config.yaml
num_hidden_layers: 9
hidden_size: 384
num_attention_heads: 6
num_key_value_heads: 6
head_dim: 64
intermediate_size: 1536
vocab_size: 2048
hidden_act: "geglu"
norm: "rmsnorm"
norm_place: "pre"
norm_eps: 1e-05
positions: "rope"
rope_theta: 10000.0
rope_fraction: 1.0
qk_norm: false
attn_scale: 0.125
bias: "none"
tie_word_embeddings: true
parallel_block: false
init: "trunc"
init_std_qkv: 0.0219
init_std_o: 0.0
init_std_up: 0.0219
init_std_down: 0.0
optimizer: "soap_variant"
learning_rate: 0.00364
beta1: 0.95
beta2: 0.95
weight_decay: 0.072
lr_head: 0.0077
max_grad_norm: 2.0
warmup_steps: 200
schedule: "wsd"
decay_fraction: 0.753
decay_shape: "pow"
final_lr_fraction: 0.05
batch_tokens: 131072
max_seq_len: 2048
doc_mask: true
train_tokens: 651400000
max_steps: 4970
dataset: "wikipedia_en"
Each number is 500 + 40 x the weight over its row's rms, rounded and kept within 0 to 999. Layers, rows and columns count from 0. Numbers have three digits each. The size before them is the row's rms in percent of the matrix's.

# down: layer 4 MLP down (transposed), 1536x384, rms 0.12, rows 523-557, columns 128-255
# gate: layer 4 MLP gate, 1536x384, rms 0.122, rows 524-558, columns 128-255
# up: layer 4 MLP up, 1536x384, rms 0.129, rows 524-558, columns 128-255
down523 100:481527510564516516508460542414601515552456442510472554510470487477523506470479557575496498496492476500502547496519471483415520553491509541482515512494522519504490434486491587543451464476470568491511491480546482611533414492531468441494515505507554488427487523476540511471501444509505469470463487512522460551539504528483561469553483474533506496455454566513502478476526425470452477492485
gate524 102:473500588466500500424484472475460552456545525501504513465504482424525517414562405505481575480496549549524530480528462601440479469451473534523425543510533503521493439455476478498493486565496513518553472499515508504503482476457488512434477510479478545553523555472493515464470494525525494543501499441436495485588470487460436513520480527534557444526427480473500435496436414461528523542574
up524 106:500477501517462435484452455478496457523446538500493511511479506510573502550474451512440521510496572528494501459517409486446441555475477537448513467429578500547455474534525544520508445559527530485509501500490467514462514456539514503430531473507556457477472503492477492466567468519504501456563483477478483518570511497515483549513524573459471542551483482494440484468496537468490562495531
down524 106:463505486539499477534487512515452407543448482504468506493474585502470501574528504503479525528530551426521510523483498524411543478512461498485477537525442427450494496555542473503488551537555431547460440583443553503510504515542484561494472488571489488542510513473451458526437570507403456502433560570526520438564555457487502502460439513430579482493501482587550513516514455482538546487521
gate525 105:485486548475515564543554497518503504479445434489451502467505463434484474502521464538552534502565479529431476535440482507584545536570461518530505495534517501568487535492536467538504502518459485539427516461498417551501497506542530437468490554490441487432534498478435539479417521504468607475467474414367509482499486448466462452468483471518422563444475539467459442568550558459475488421488
up525 102:495537477539470509530504606517549535474484459449520550549572495493459443502503479504525484465512485460515472572455543530625509513520458480528598424510470462521500522542474486484396501472431499478509539525485440425518542525511559484504516506449469573521473526589543508483528489486585494544520488530436543526501570428468552498468472486578427452513496525486456485557456472512448459536487
down525 104:572480485482524411543502531538521470434510477440572493532484483510464409499526478461548438488524461508535472536485482539466550469517445532476548514486430535490461500477491483465562435500462478536485443454501457541464473538574539530564503493496456516492486468597455477493503546539481439418460535507527512436468473527555529485492528572540479487537465518518504534548490464478501510498562
gate526 095:495471499505502521434445508552500494493556525489496580472489460497525590472534464549498466519502533466522533477414548458514519503522566438508529487467475480511462544528533486489546536542417467491443446451491508456484471527537522478536526551442468500494461484418536548479534507501441458546470490521512452519518496399493550433521491476532480490541573466493492484530462534488495505495465
up526 099:520513517548558504525444529509512499536499456468509462541578439470519451511427533545513554507483388475477472503512418530486493473485521509464491496576558482500474489519466483510508522468548529453491552493423591482513549459506408497466496559507454489530505502496459444442515486487487443492507572532512429550437532498500566473496499453499528512477507460478509505495549427510427536518446
down526 097:547601570530515534509503414446522478472447545450461576483510540522528438507507439513481455527531500434447537556508458433477534517462479564496524532504468495511512431471471520552440530502471540480488493539463479522469419482568584472491479484533519488486565520496482535580556556487487528521458477523516483568558460530521499472501468515492513420452517491497525501453454478512506526481462
gate527 105:448507418505546515504557441538523467505518449511499501493408465481500561537539549486465541593538471438543483549429522507513467453519548469439469546518540526441533438503477470541487470448558445521506535524505466542507513565505457446565540467464503479554422520436468569540456536466479543505541480529498545449380496487530617499490467472621537517479471481524484499548505505468525493486572
up527 106:439478529501491558471559532497575420458498552533547511450524518459462479576496476496503488436515549534519509526472522512533476441496515522552520476565522446570429505479591442447537534530546520474467556514498537532488496491517446530418506602561507488459504487490480476532596514472533532558506514523460547574526502517563473576518473496495424521552582546484456527437545573518495453474438
down527 101:500468449479497453534523481465470492533515547487476464426480470525586537503464487556435482502448473522565565520501498499508435504430489576509448461521569495540475493465555503452477526450545470525490564584545468482502485504469533466487550495470499493477528523524461573479495513492453502471461535516511504434471525550533560571475448458497488416520485557495487467464498484629447475529494
gate528 102:502466560515487507475474535468525628492465478499527545511504491534460477486498511487447414538527509428445457477458467560527511544483505494569497494519489516466522517518555542486453498507417491433503573575525573438573448544496525532546507482474500479470547534533526471539557573487513411516500472531534483482485492537558472503483498492572531501476504519551531527496492569531509421481546
up528 098:492556460409458482485475499476440526505537457496515471476477411512525585533512469464502426467529496540504515538481455499489486546484622472427503468536501525577498444476439493513491426535523483493463509564437483456537483499579495461526498515540473472537484448472487512481482512478535512499512576450419543480516514466482563493503482593507468537499490504451518525497561521461526456490483
down528 099:479456446568498512489442540443488523514527467546488521525489496491497538463530446452522480595507473489543548538472517531470510474568525417521495496539464491446520443551460451514519479420437537512542494427575485581568491445461538447481507525495508523545486479508530458511484522491460491517479427524544484407510479533425435482555497486484552465472506518489530518537473529466484502498541
gate529 101:461557494504493483608478562507505566523533472495567449490522410497533497431509474541483517566557537426527606462516463467501518501566517486558453423489484489452475508544458468545492539429580470525562466517441510472535502507487518479537505550454492501473525482508516574526493466486506536536559488481515517515450537491449506517454493485462483488475455486520424470565486524509459585485542
up529 101:478545536495528432531513514486448593471493550508530469535576524539512528471468524507537489556513488437487541460435518543467573550463491522496501487535459473554511515596478467469509570474468425566575510536463525475561517474485526545561530495474533413463502546536513501527524480479452464530523543502508537455559478511433507508510519516537521556557450562468543487493435470478473503537442
down529 102:511498420512513481511456528542531498473521562463509413550503486496454445584455563515541419513499482444423490478510543488485551429589487493463503453418519510456481548532542501495530488552496492551536539518511563509468449565453498435566486537553531442518505494493503458512461465509484478466529497454605413507439523454511481516520465509473473520489510492497462536470450550487553518467535
gate530 106:485512488498460448520533471547460519553505366530508485456475496520526506547520550483536507433580498467552491412472535575527516516482515453468448522500455429561455458507557549487471448458512462545449491526468434537469507535478617468548552466579435529508441498470486444511494464529510463484511476470447501460582541459523544473496547489368504548567511406452479427430464452541556540473552
up530 105:559530545445444505578465459516494532511475511523501475527514497459512536501543491472490495535537510450536492548460536475529488559560475537532581512444470457558515454535472457442589528479498477480427561452410589455538439420527415477423564497462469507496478525527488533558442511501560493486504483513485461437495456517469499516476523555507471543471511465485484449489480549516460430467516
down530 106:481452559531512451518549557458569457427438474442464501480510510519460456534499503581557529466559520532481513526517446422479540487472473481499442469489589475457526509554463464541517543501503484452482483470495490487541596536515548466522500567556448509468455509499487579444548534444453479471500510453544401482431614546440518482558436456482555498449556551483505455513472508557523501421462
gate531 105:459536481493486542566538500511508526536476537461488601516450457458481479500513454409477470475455566526482488571484435476486511423536456488497505582456509496524540505524455529440550477505538480561435537516471461419493553530450480557504442475479486543513507447470522493519554504528503442502575519421439574437502525445500485471497604474501572525516475480531380461493543491498505560433421
up531 103:458524488486495440555454506493451509540484547432488525504507541478497545521532510473507471478440447526534508512562550522459456512554452445455507480495484354583471423497501529452453453530543489498461507509539476419446528563603576503452503500522510455476497447484473502518515510550525471528482472449527526451490520479501467494485518483501499543515590523509574442518508490489524579520505
down531 106:483463511438448573512528601489517489531403526414448487491571394490505448539475477533543480555470573517420484602543491517577441490498535549495476454528495454529538531535497562525506545423473558493537478487506514551444478508506453517478528564491519539512550460494542435496535528534510479525470455440487438508531529560540526497544488476420519518500510478517515523468554525542490508491497
gate532 100:469507505499545507512499527498495559542464492431454530538522534505579559516521526439535564487466545487477487463426502517448502456556481490483477418514548546529472494516442458550535466528455484565518501543499483534528500585499529512516374593577457522467444550469532513493432508426562568496507521497534522536513447470447503495536477527485520519472582487507472586475586483511460556499442
up532 100:511498546585540450502503498564457508534490467432524463471504534547542495490536465482573548519553491474490512559519438537492475450483453459439503532471510465568588433504495492486538465497529445561540443526503549474489510552498487526585441471516399522534521461480491503363573483469460499473531517447469472540492439540398441496525520480515524500441509493494499555420538530516480431571520
down532 104:589591537468506552545436530423434573597464542490532453477464536541463438446479472487483525503558501516481524522464542522511443486454465470529446512548433416506564481512563501447515481510515471472431492564523456532424498435462472492462444507519498449435460443524495464570478507523476567486497443527519479521485489455481542496479503533518506445477456510529478438568435529493546466488503
gate533 099:522469510527546493505493516547505463454598499499461530523557516491517485530538496475443509509479497502447536413433495475505489507489501545487544496484554549488488584538512512468522485494503550496521541490530440541508523470495553498493573509459491454575463455525493422502516488443405503485407502460520485480507508555556504512495495502560479500554456488529515472548550417546427512457463
up533 099:507453499537472471523510490503587560520567471454510460493536521537418478482494539512476561494496519522451513489510524541524525505566492430513596524453547505430514522513469583447486517517469507499472536487510500516549515480502511522535535540495503570494474515450458478495560472507507525475535487486475510525477466519499562419454563436500495506516538471471461544543431545528449455538540
down533 101:425449506491593498479541490410563490437492551529523574526522424480513466482485539584533500503460546522475468583544508461520547514447439480475464564526504569455478523488475471516496517469506518485507526488482523502574566543556492478508481491530468542543509454449498490418530537519465487562484468493455471455575556489460534508526549498523491509475507521509469487484429533431505480553500
gate534 095:500463522434484485498534517429467429531456461446530444496541570524552461463435488533604520468439449455543498500532468484548455542505486552547465486508477480574516533479523502489523448522537525503498554472482472503539473621464498415453556490484518548491540503555485518585452475535450492596495503464537541513517526565535512486510416471459478489506440557486446516511469512534474481490443
up534 099:502466545449508501546460534474446522500481430500526414472535458499524515538575480479547507501465514521411533541530540561497448495507519510530527466515500506454522547455537449509485552561437510538485519451467520503501504492535467563488494474474523578401508546533494535505533508558508469466550498507515500460510538448524467516562453501452550476568556545442473436441495592477403577488504
down534 097:539485462477497524513498499588562502500516424539544509530458411538515504570470483548433497490479499518514436476476511509508607506480500451441500461502576452518464495494478481482470507563537457492479441464498503462517512530482498503560525519479441496550490483588497576531498505535549539472426440524499485465427493489512497483501507474582438508448456537568498502498493503524481481451590
gate535 100:447475552503476499537523547529486574491529616472549517500494484543419532508586463510504501489564500532470499498479508523468522535492475465489516477499475459498482477486545388531440474495539531565491497482503425540425553459518531403488438487530545499441520472513453484428442475476457479465578422409504456586553520509543561433549540431502534495468460514437504472491431495430546582476454
up535 103:525411458526546533474467438441493505518514579531531499471485489502518523456501498495554553557542510484479510490553497527470520469491488543435495457437594493529488451524466505527576478476558463518440555475474497482471550499531500441486517477496543508489510492536439572525496441501424535450441426544511434477446484529503522497513506571501505504544508465475418517442494460491454456516605
down535 105:490574437438529500565485469464469520535527503464495507539553467499523527475559506466465473561550494518441478424535492582389500507509522515524428513476551498533529494495549523489455559485501490532440458494535493471537515471509519518484490505398473478490579464477515514514560504457531479535461571470424544555432443502470517457531490563488542493488452498512533470476475465492520501534513
gate536 102:525466487441435503572458534571481534534507470455456502565505450563475484512504554551470471504517492519497463490542499496512562492552419457517473530596512431438487513437473463509518569503618492499508506501513527513518540436459490488440508388521457515499535491471483523618619533490489512520454455542537493458490440541465471469516539525493501465394540493488484431486545491522441495582488
up536 096:550512469534503554460526489519540501513581500537525500501550489515519492471571512440481563490431526540484513504503475508545482529533495491471487474491470505451452484584454516515532521550452512526611478448474514490529466556533456498529434449508583476560496457559500490398501513495429492536437485488427522513503470407462456490513513584523419526514506505481601547524432552529503514485564
down536 099:475417527481490510450446489492490469544511471523463540436496531551489544496512536488500495542530404515480442510524518501472534531554504446508549491514489419529553575489393482498495470533514539454509487459553523506484508519462585406545477527514556525561488495549489466496400510462478482529495519476516526467517424509445539542448511548501519590486535420526523527442457500517493545503489
gate537 100:555466618496506458517501556526513537474550435479480487484438451540533543523486453489523574482467556494460532602489509542501453518460493532517499460515499487474524535483540468506506479540514407554517514462492479425463502532578473478462555504491464522519506434540518568488558496562454452494544491505524487464556465531488483484465442516432415544443492512537547516483464541484520440513543
up537 099:527516475394491503496526478584512469538541434455466508477444510468523482539533440536442505423551555497464567463531549471483509486508494492460519473514605456493463555491564449497538527597481403498456443583465416516516521532406532492498493551494464524509477480501540474501472455553536490539491515440504473538550476482514515465516502483487450532517503488472540544443538516516553556555493
down537 101:484571458417506484565471507404500518539511477592505550531482545518505529483537534491538529518494477541526524550489555504459491527511484502432458556489447511523477491514576494506515439535482522543514477609481483576495513489496488448516519514384484544457491456552438535511477457435529476433494490520467427476576499447504508477452496499449438531455437518539518468496441522430483518518554
gate538 105:523555468514451516426485538481513571445450425469563486566511541519554525531546495410466529532510517506552462574522525565619470498465447523524393505462488537477493477500491547504507585510525512528456481523549543512528506517508485485482513558534510526498519495535513472540490481553433480529493547442520499408597559495512496440436455460505521587504494516502520524478486504510471477524499
up538 105:562532477492487415492460532483430550508479456518455457486453500562578563467474525366474569453498460491557457436533455492502533531593494468451501461530551553517488544488471506470570481449589482544526538496424457476456464457528475448489524552500553461492384527462509458481438469502488447438475471431394579513546496502496474487529516482510548449568533473428519511538530538494549460580524
down538 105:501443492482509519510487496475599506444465511493497459484510482507498418521457539497578554469498518507549455478479493517544504439556535533519544524521488437487574478537483556475500568507516479487486457476552510485536541518522560542373443450485436421529474471435467493530550505516502441500502471571514506500523503532483498520513512440525478559496564465471474559496465531497481473506485
gate539 108:510511408514505442485489529549534511547532449454504516542467518514484512601446502428453537583488526548506578517532474487446474557433479506454412526512524492429492473462573527482455509521566523525524521533532496477502447469471493468564469418478520496532528419511487477546521492463518520543554481609529447481459517510458544517450469491545483467505478559438497519527468468546455590531412
up539 109:534510484521457507442462567546488526474519526428533486446493480519501552528404467505518449564508585430501520529555590540514552559415418493463509524539533512507525510533536486542468523449527425514473488523513433469495431536437532460536441496487455479525521485438453479539458481500497498495507490580540515424508515516468542566465504488500461537429522476460501526527507493562517531535467
down539 109:496532492471522463508497480461515491568475479481564554489549523477437497495448551452512502553526486469519535577472476558457439466487502438545446478524483466523511448500477469466454542539479517490513531526457453437507571512521440425515456549470468536530499483495506511496511480518514524550564503518528504474528469467520506604483420509577472540515470546436445528542510549534520614542426
gate540 098:541492525434471509549512447504478436459470441532510451450558505584502446454489462505479560469528448435443481499534572519568547494511526498497557563519492558433517467461497451572444486512479500519457484485578472519489464417488514489540527487474559528494470485533523541461542458493428418498478474478437616556397469509511568516529560465464575520449518494539494500533447531443484483503464
up540 096:509418548457470522565484523474528520517474486496487440474519455467479452499520464567550525490499470507570524520530459517494527515479542500596521511448492550441566539508547491544476465499554538521492523470499526480531534488540562457523493423479512463536458546514505520494498511500526472556468528503393481497509525518617530561544498490503570477496499438454479524531483482445451496538491
down540 094:467475515551497544506508525527482475434504459556501595497445456539511522566503512528472505506517467469439516481470486556491568547558542556487501456452513516511493576426477519552569509455467508484455515518475510536487448504490422510471437548495510404460466490526521551557503429560539501534471581479558517533488489453525440504484505524482490488542514606539461520509553522492512532492533
gate541 099:575453492448486464572462460474438501537510438452445555538481500500452505440559508487571526542438532539464523500614541547492487506469496471480454491463544472560470541518469462458524564480528559434517534535538484552465480474520527559511489569499402493518489461524489508509492496498551466446587507510478443537553507524528489428516548456502529570493494481479536652436512540482500542494456
up541 103:419578492477510476512546460492467523532536454536519509512529504553512537466476568502480542529507546483494471497460544547469494547508491479559498565540449451497495601493465495510480526518478445553538509557591489522453413566484516514489475452459456450525439427402516437478514416509559533519514516500532417563595556475516506517545547420506480473480466496492471465510537446451538402417543
down541 103:477440531518550458509524572509507537531507538559517449461516407514475480575466451504471541599515481439466498485539470513502544478467427495479502486449470514492484465483569474492536538489460513429471485452477510511591504475444476477573526560495453448556525468486513477471559565445470472498431489499426537512456572500600489502474554484506503499520526492441440485490440531428496442463369
gate542 100:529494517510500467419474508483510499494462568514533526515542461628471431497486462457496514522542456535446425538472408511488487483549456464501527450501528517441553472508546512478550555498536465473428495482475492404499547498516505471448544438443443550483473512513542529452489520437525501412482490508479471501543492549468470411460503574472512521575520518556536461562495502494501463460430
up542 098:460474515509581577529445489493426523518482449555463516423432503466405558516601513484432530551529498539506466474477595502491472514466415548495506630561509447488445492584465493546434529463523539483510503486488522455455534486613509489557502489507562478483565453509452523564469485531510571492567504573472438484540540504539514547496527455505500472457553536504513426515465482541528454489518
down542 098:584435458451490397476486506516499589429548512437561509474503490500573479550587532533449501482543466477564451479460517498581594554519502463500513453553449473496438515550533554523478491453480515610552504489502494481510502479463458576511504440479484538554440443447549465589535422446524469488537523548553485513477525506572516475578490487499467532475488537515506501439526492462527504469509
gate543 105:609479494451451551553521577496525455514517482488474472542478514511529498541559493553447540468558522510432534526448513528499502560517496584457477533540536478436433442482488454553500503484535506507380499451484506492529574510508515497505487501553579500469489503492514508500514422538542493470506429525451497515504575470499551465524462543451472529535560488568498474594508523493486505495462
up543 104:512507477507426490513419477508477473481546452499502519554475515487560472449510554425504458551485504429464471522569520526472519525498451510479494488515554439521530494461518506457526507528495513498529492479536421514528507486480512488486563498514471466471508470515520560507413535492525446468442500514427533507523526458487439530524566454496530483554448487537506531425468418444537516493460
down543 101:495451504493525516490503464492517479542497484588494475498450535485458478457533465501570510516530472467495437528461429459454442472420429425513400495563492485536523578509428508409475521432485576514536539413549502487480531505527403451466522521535564480489511500425481575533410503473520473559456462438515521576509469524580552498504506478503472419589501568468446512516555541587453520495540
gate544 099:573498543429465524500501498510472537547460480530468570529552528504472416421504498574517526532463537495534507486481495389525490516480486480470576559398512487510439443553626496487518503475546547522496564432505463563577608499480472505472444494531552421499537567523451476569448498446422554455529559464505439529567473481475493498510461542495504554551525587392537505549499513523461550484394
up544 103:534486570503494492540565512477434501516608480551501567463530493515530475466494557429515496503440494427497492447465480547477578458446495547460493444427479503501433504530541450473577500521479522566398555526514563476525544509501559522431478544483497426504563449500468487452409459502468463536492570497562505476436447492475487488413496500564493508547538480567510422501581495484465562505527
down544 105:410550543539512510527554538542456542551463562490478418498530488494480525518515485475447495506520507611515494540434505464538567525419486532461489465484486484513518506520469541505480432492452556515451516431513511510488519548525503475492571514511538485490492445532495487485522528465532571497591502459442474507499496468542481480487471505515503519510530376461463438538548439479512498583539
gate545 100:614458462521503492491485449488493517427498501568493539487479522482492468552513512529489505430436506553476556452590518476518479484496509535517573437480546521547446442453497512510486508449506498512463541515498431394463523500548483549471392529448425454486511438496400462498466474512475447546448462525476527446568523458552570526471426474489524477432410514479494491476509482512510503589512
up545 108:557436487508516559593486451446500550445453502535508530462580493509511531561536467525569448482490456588586528431510542583469446529483493542511489427503501456483571525515483482583519484469455515480439479470472527441502514523501552509549532487405414518489494483553454549518445491527460566461527553519568557483580523474587551543548456485522539460479483538520499461443455545464425546537537
down545 099:484561515463520554482530483484466467476468526489492512516415498533487506470597489505487481546467498473488552531487493462560452496529492559577507530482534482497555501522523498484532517501472524573454475544428483531423533440463554501469474550521559492522503517520526506422497576432454533487492465416508605531423473534525553541562547506455526506508460490567471500512500492562494443475533
gate546 098:501522483503519545456494480457478501528515552472527426492535403430484478462507446490532513479470547539488560531476542562515447512493513512563514509468570478462451478470473548455444533505486416508498539490501520548543479538473586484523517530482517463440529550550482511522496505439509469429501474515470504489474474568523550505502484516507454503491520472459589466489504513472536545474444
up546 100:487559472484482501512480498479446494541485535516463487475437508496479462487514456505485501574502467557556604547506446511516546508450497477541506545544436502531529515513493550492521546504555440494518597464506487479507519513498439470510467509482439491526527503486484536522485446532492546432518491549504502517449542488500554436485498419507524537521510467545494452509482513468478571485502
down546 096:476505478445501556477475485514512493495493501483547559562463507541475439579558537491531545472443481524495518563495544464555441515449528498510505478575477515556544474433512476590507532484572542488511419444466431443464420560481451453468449471533506513517550574559498503495518492525593517550516556508430537552486586447484516550587534557501536449522455545516518510485443524503501471525506
gate547 105:485594479548476506491477527512569453476496550556509400534450541519511473485524523548521524489428504464547564538434496439421566549445481547498498513615537498574551392404479524460515537502534435542537480460485534436542472454535539529486412469433526497417530569482549477518468485498556494492533487555463526496488551517500518520532534572483508491503486505490507484552496494562442506468502
up547 100:532505508439492543486441462441493473429594509506525445503515564486519544527558470570483582478430508469441527573520501425515536460453537468520499525585525518549495507433516541495528470537551492518519485446494553424476515483420546566557445542486449534440509480430430525479592523455521533513486453499507535515606543504410515536547499434468524472480500511536481462465485430565492515510504
down547 097:525413492465448446475527500508527457526559482475455501505498499513520524554501561528503499543525528557454514598474465514450547556489466493519476458588533525593515495564530525485488480458581506500532542466546564495561517524473505506520517487435447559525529548501508584512570448514514523430557549493477495499515525541583485571502504545525492531526606504502499509538460555458523509488511
gate548 100:458485571637505523536479444546571553549485479384490497438489442495455506507541553452487523471545493467471539488504443573517469510532470452444474492510538496482520533471420511487456556479503469583499550459493526487477562472545495479564524474505502484463511572452570501584436554454484470528492489487458483535470558453520584458531469450512568468491476505418481513482478555479502483484443
up548 100:466500510485581527548549554477500497469504500468464507525517515487543518499512507494513448468497480511450476475514523448502495518552482541531492471456424528514534513464450569473504559514503506533475461503521486493514528546427558439470461569460444428512561440585496388519529446467520472457436545461557497516494459488446472514484541448480510448479499587500552412499431538511537491430565
down548 098:415508473514441506481424477531520510444444482516522446518491494515511444465457537449585505497436538504457510426552508556495513500448491411462447468543537491505537466496494497522537503581481485452527532468553505532470485452449474491526497533447472473549528425513519518484494435462472525470431519487445505517472458465553632477540481521503542472554601463452474508461504504427545491473534
gate549 100:504465466521526500558430478510543510504492490510521504545526482524511462502508553445516512541544500502542541476505529498573509482470614410384533526472500541523557440563482443513501492471465494528491500448502538463467523461603484563510502499483504469580520529479429550579422544553480446459525485550487543438510535519552561403463486507492532523475517440469500440491456478455573526472562
up549 097:478460477457450534468458574481546481467538529498553511485531507427520434465505521510463506493454516568483556514510448477433556548523440543466530396479446486533432523521445428429418530550493576440536467491478468475473518525462536439447440488508588448447493534531494438421590515490558500515488480502461468474505514494553575491580544419521426575504487559493503528498555462518492460511480
down549 091:529528553589530552537511571446538489422494457458529558537468504509559499480523466497482543454577476458484543392514509521509429504450479493474483554474474550499516507559493516516504525525496547512475476503481473532540452477549549438568561517459440464467497515484559568468442445537566519472380497480427533468582556507552541560480478514440501462508491547472434451505489505559489534534536
gate550 102:541510582457474508475486561421481474532491587463485499521427540476512532533533496422535503513518560438539496448536489552509472517572497550457509607497432527495602449515530592495460461520464437439448454534524485505469464498450470550477494438499530523547464522516500469493521452416528506511434528507439473551534567441482556583466470555505447472448518515563529517550545490437429480544471
up550 107:499598536494540499405489538501463484557499447486508496521564516521479428440425471479463546540458517579565485552545543516538468543530450486463515464416525527472541456524491432467506472522500502523520539554512544542465417507526454448456536386488613459574531509529498478460471555517564529520481464469558464496536453478529487475528533539515481459435503513530504561483521484536529541513514
down550 106:520541500507557489491492463475483488499522440598412479455489504537446515480467555506512565546505470515542491556577495505426511456543448560549532468492539501510539489501540469499464430482580540507490576436529474546507479518508522419543468528459432483478505542515508451486489544500572489488520504535476581463426586566493436491518503475545438528499484533463523513509437535469496449461569
gate551 097:436480434562533535625494424471509526532532547502526487478472491533493561500519461456530503495409474509520458532492498513416521504518552434490512522547557506492452484498538484477618487505471544519536561505482487484519518516424547478539409549505405432470495372484524523472475399443459533493506483552456507492512562470444518490443465484483491496526445492480534440473440553523463528479517
up551 095:498479520544575517514432439548519513508512531477556470556480465533501468536495448456498545471500449502533501477522491587586480513582536531538518519552513513536480493520522491509491481490571493477420469551477466467559542481573607494555489564522523556534571531506418500514589432474571472513504503483483537500468539504572486478512493510450509458560426437493542538517465494457549517514456
down551 099:478509458446551503466567499474473490536506537438560487468561429549557519515516578564488531544481616490512535496403479525501496506546547446523541549447545491479441492442548451500593527482484503564552559526454488520573461514496479422510425506470460477420539478488494468566433488503490466475455478509522444516482440492464504484501541529486530472539504493471574429537499503512477557504511
gate552 107:550532561507488527537615466504471484517568472516494437491427466530507466471568503517501560495526521549498509537455449615538548479516468539507509480436529463533513407500518475438527552527502494475566504556445468555540449471507461513482445480492538519465517505494441415428477525465580535442491556505539496464560563472525570467516443534458472505532572534498447522542501528427496526453520
up552 107:513521501473446532473517444502510539446432548555528507514524517507444468478580473528458531502502548501509505473438441510497492572599482503555434529437581526462540492571535421455556474449455550545466408530468507496479559447424519492449552462475533379455580576575495472481512495431513532499537509537463516495502586420518535486513476500528422472527480544523543514482470473447433493500547
down552 103:525588526473491489483452508547513566525520541533515560513508486508471494518526439481494513437532483621533513550443461502543551532533486551518494442505504502525512501500462490440495493412562445479537517570515523526481498439487526424501473459543521530526520541505481490466441528462559512414572465472555543465477500519484526513569461522554435502560536526501526524531442422451465455503465
gate553 098:508486433469542498476448505495480487492551472464517413483522464502464441523431462479537522540477445465400478593537570512501501521483533504512429495468512476450454527494539475453549494453489591543488525475481525557510548442472488519466412462536518543503561501520471475563459490465491518503484545551500573482478466457449512435446545500526493545484472479544510467587548554489555487534496
up553 099:506501485587522501473565457531529519457457475476512474488463494553518474496517514506447527511485536532452519496552458429520521514514522488436548507521535499592530559499404458480470540493476582523467575490498534473561490529526515528500551522476522486520516459526518510564504467542456421532505496489542510513527437492493463569607449475502465515530411514414548479505494502522494454514428
down553 103:506475457430490478457452496455532496483498528454402397472525459461556493464499511530461536458472459500540508441563459482514497415516486533517474512473478470548512510518441542455477463475504446505390484504457563516584446501498502476492471427498531540528470560510518462496522546506546514506500518435506512512472522478455446532568446542510501521512566427521523468548482477491512499476502
gate554 103:412493470513503500544485426495557513538539444560478460532459458474575511503491501553509549470563487481482427547554525502527471507539549459401448537478448485446494598428505553535498550479524466539509522484471566539494501575464548489430554559527460558477552525528547417482561445494521520523511571517479513514533518477516463500483504496443470538473507560563527517491502521467499485554425
up554 103:453448512485521516483495449513573564511506526550501488489426539493509501528496444502458502477502523488533510460485487494480540484628553413531488422504515521490476446527561562507480513485542474442534531456525489591488514501487528509456500520492529522591528497549499552445569438514475517590499474531455458546498493419495514508381427619514513408474495510483490486437436529508424444501494
down554 105:450441490492504459478457471456508506526458499519537553484477455434487519507508514493443580493535473492429545507487500498425532473496505504501458430514509487438444554565539493526517461535541514447487516511593580502538459534545512425481480523452553518490471486491518386554509492430502589542502478491542478502427488425515437518574454490515514481486491495529518476521511488487498471453501
gate555 098:440530543520475467513482547493560529622477520518481492442488500505519600499507491508499524467510468452479498484502500493488502515512529500475531536544542563514615485491476469494433514485466545500425461508446562473537477548434550489537446599533481521481501547561517490543486504484529493488473509559575525496550489460487497582526544456473551549507564451557517473451439455510510480498457
up555 099:440472484572527487525566573538527502526613503491555509521539531543560516542414520501443496456499509483564508460464548493547545493552491518559497453520501524496568609562445501446513478515541442466501480491475502484582526515534533471528472467455471453485567465457553380534530511500490480485565512568517528483435509545581487501537501559519504420530526535516521545512556483530463465424552
down555 100:457532524480433450490499478479532482510548548483417543475480502506484487540498568465580449532422487540498499536450568483546550500508561469503447484526506525530512482531521526494492522526492445462455498504507454456473454493565587463501571491449469470499498531522495527503485559508488486485462507552452496485537508446399487532540436410469522455522496513552518483463454490463504504532530
gate556 099:446504403545496482516473478476515464486519553530551511499474477549469498469489535509520487536502469437522480500521450468496453421473464505495477556439489570539516504488552524457485578495519481539506485444536460480466568511462501452547525474536594538567555488540501487507559474540533511476474482516494497537492529468385482491489485525491464589457448503556482444573500475508436549551452
up556 100:470543548513546369513510465498556531450514433538549480502456505535497604456500455436514455472500554488484518499551444507478542425501411443579457454482534471486519430609491552506499498509485483475487521572528465512464501438503494527455475420556525463482498502474467528424469506482427496497527532448497463577453503567515494508446499476471508503519542505566447478501440529504546490527530
down556 102:467520522559477503518524551558508509427498522515512434512494550444509501468505508495528431566423506543543557571486498489457432507563497527562521454451472496549521521503492489423561398538481507491477491502543480441457497503502474492541491537462529529505604520545436460515522447513470506551492542550504478586550501493485460492499533435447446610462418486477505556511492529524460509469408
gate557 096:519547428468495466493545518505522476441562442488496510519508471461523499472551537580542556536602509531539507498535510535495423549511512529530485452478496461411450494554581468530526541498587542472447525429488552537526473487562497470516556539534474536487564401493508518523527458522478502541469477501598524433546525474496543442475537532462508414540535560478480514459451546512494497464412
up557 096:568488517461514434486512478548450493464601527506530534497533415504509485526493490550538507509534524510523385465495462509572457542530490433460474539533520424456561526500472523526456492474487500519466478523510536508463519569562543493442489494483475467561466491506508454525521514528519539566511447484522470497469528557534502485535507538524587490483476477531484524465512599455528493478596
down557 094:472494469512544511496472486464584459486429423529522525580458548493529419519525487464572523493450516514468572470533481438541508414469531517477534490487463548538476504444510450490472492559499483471584437580539400491513488409479529569515493508422510568574545501552536533509486519438569503515454463477473469520526469456523519420484507481508432509458494472511550518500560471494543435574467
gate558 090:492419504483473498516503540480556537492506502522515514510478535504512541511477463510525584511486490458454487518531524512515499532523537555530475512421498533569499540519489526478542368491460565504480457524489476553580544534481450508479528467546496487507494464475470442500509487521418500439520494477568452454508481433523552427532477479482486531506515585462558489430471573556557529490463
up558 093:523562454491487490575466529559508546505527511535549555479501540466530519435572464557467406554474573585502494492521489471566486484484494527461502560543586473497480474509537434499470523530457441488542518453493501509502492472478514494484470547477475526488512524578482584484475493469440484530519480556499544477476538415497492564449514564530472498555489472533462464551447503558442534513503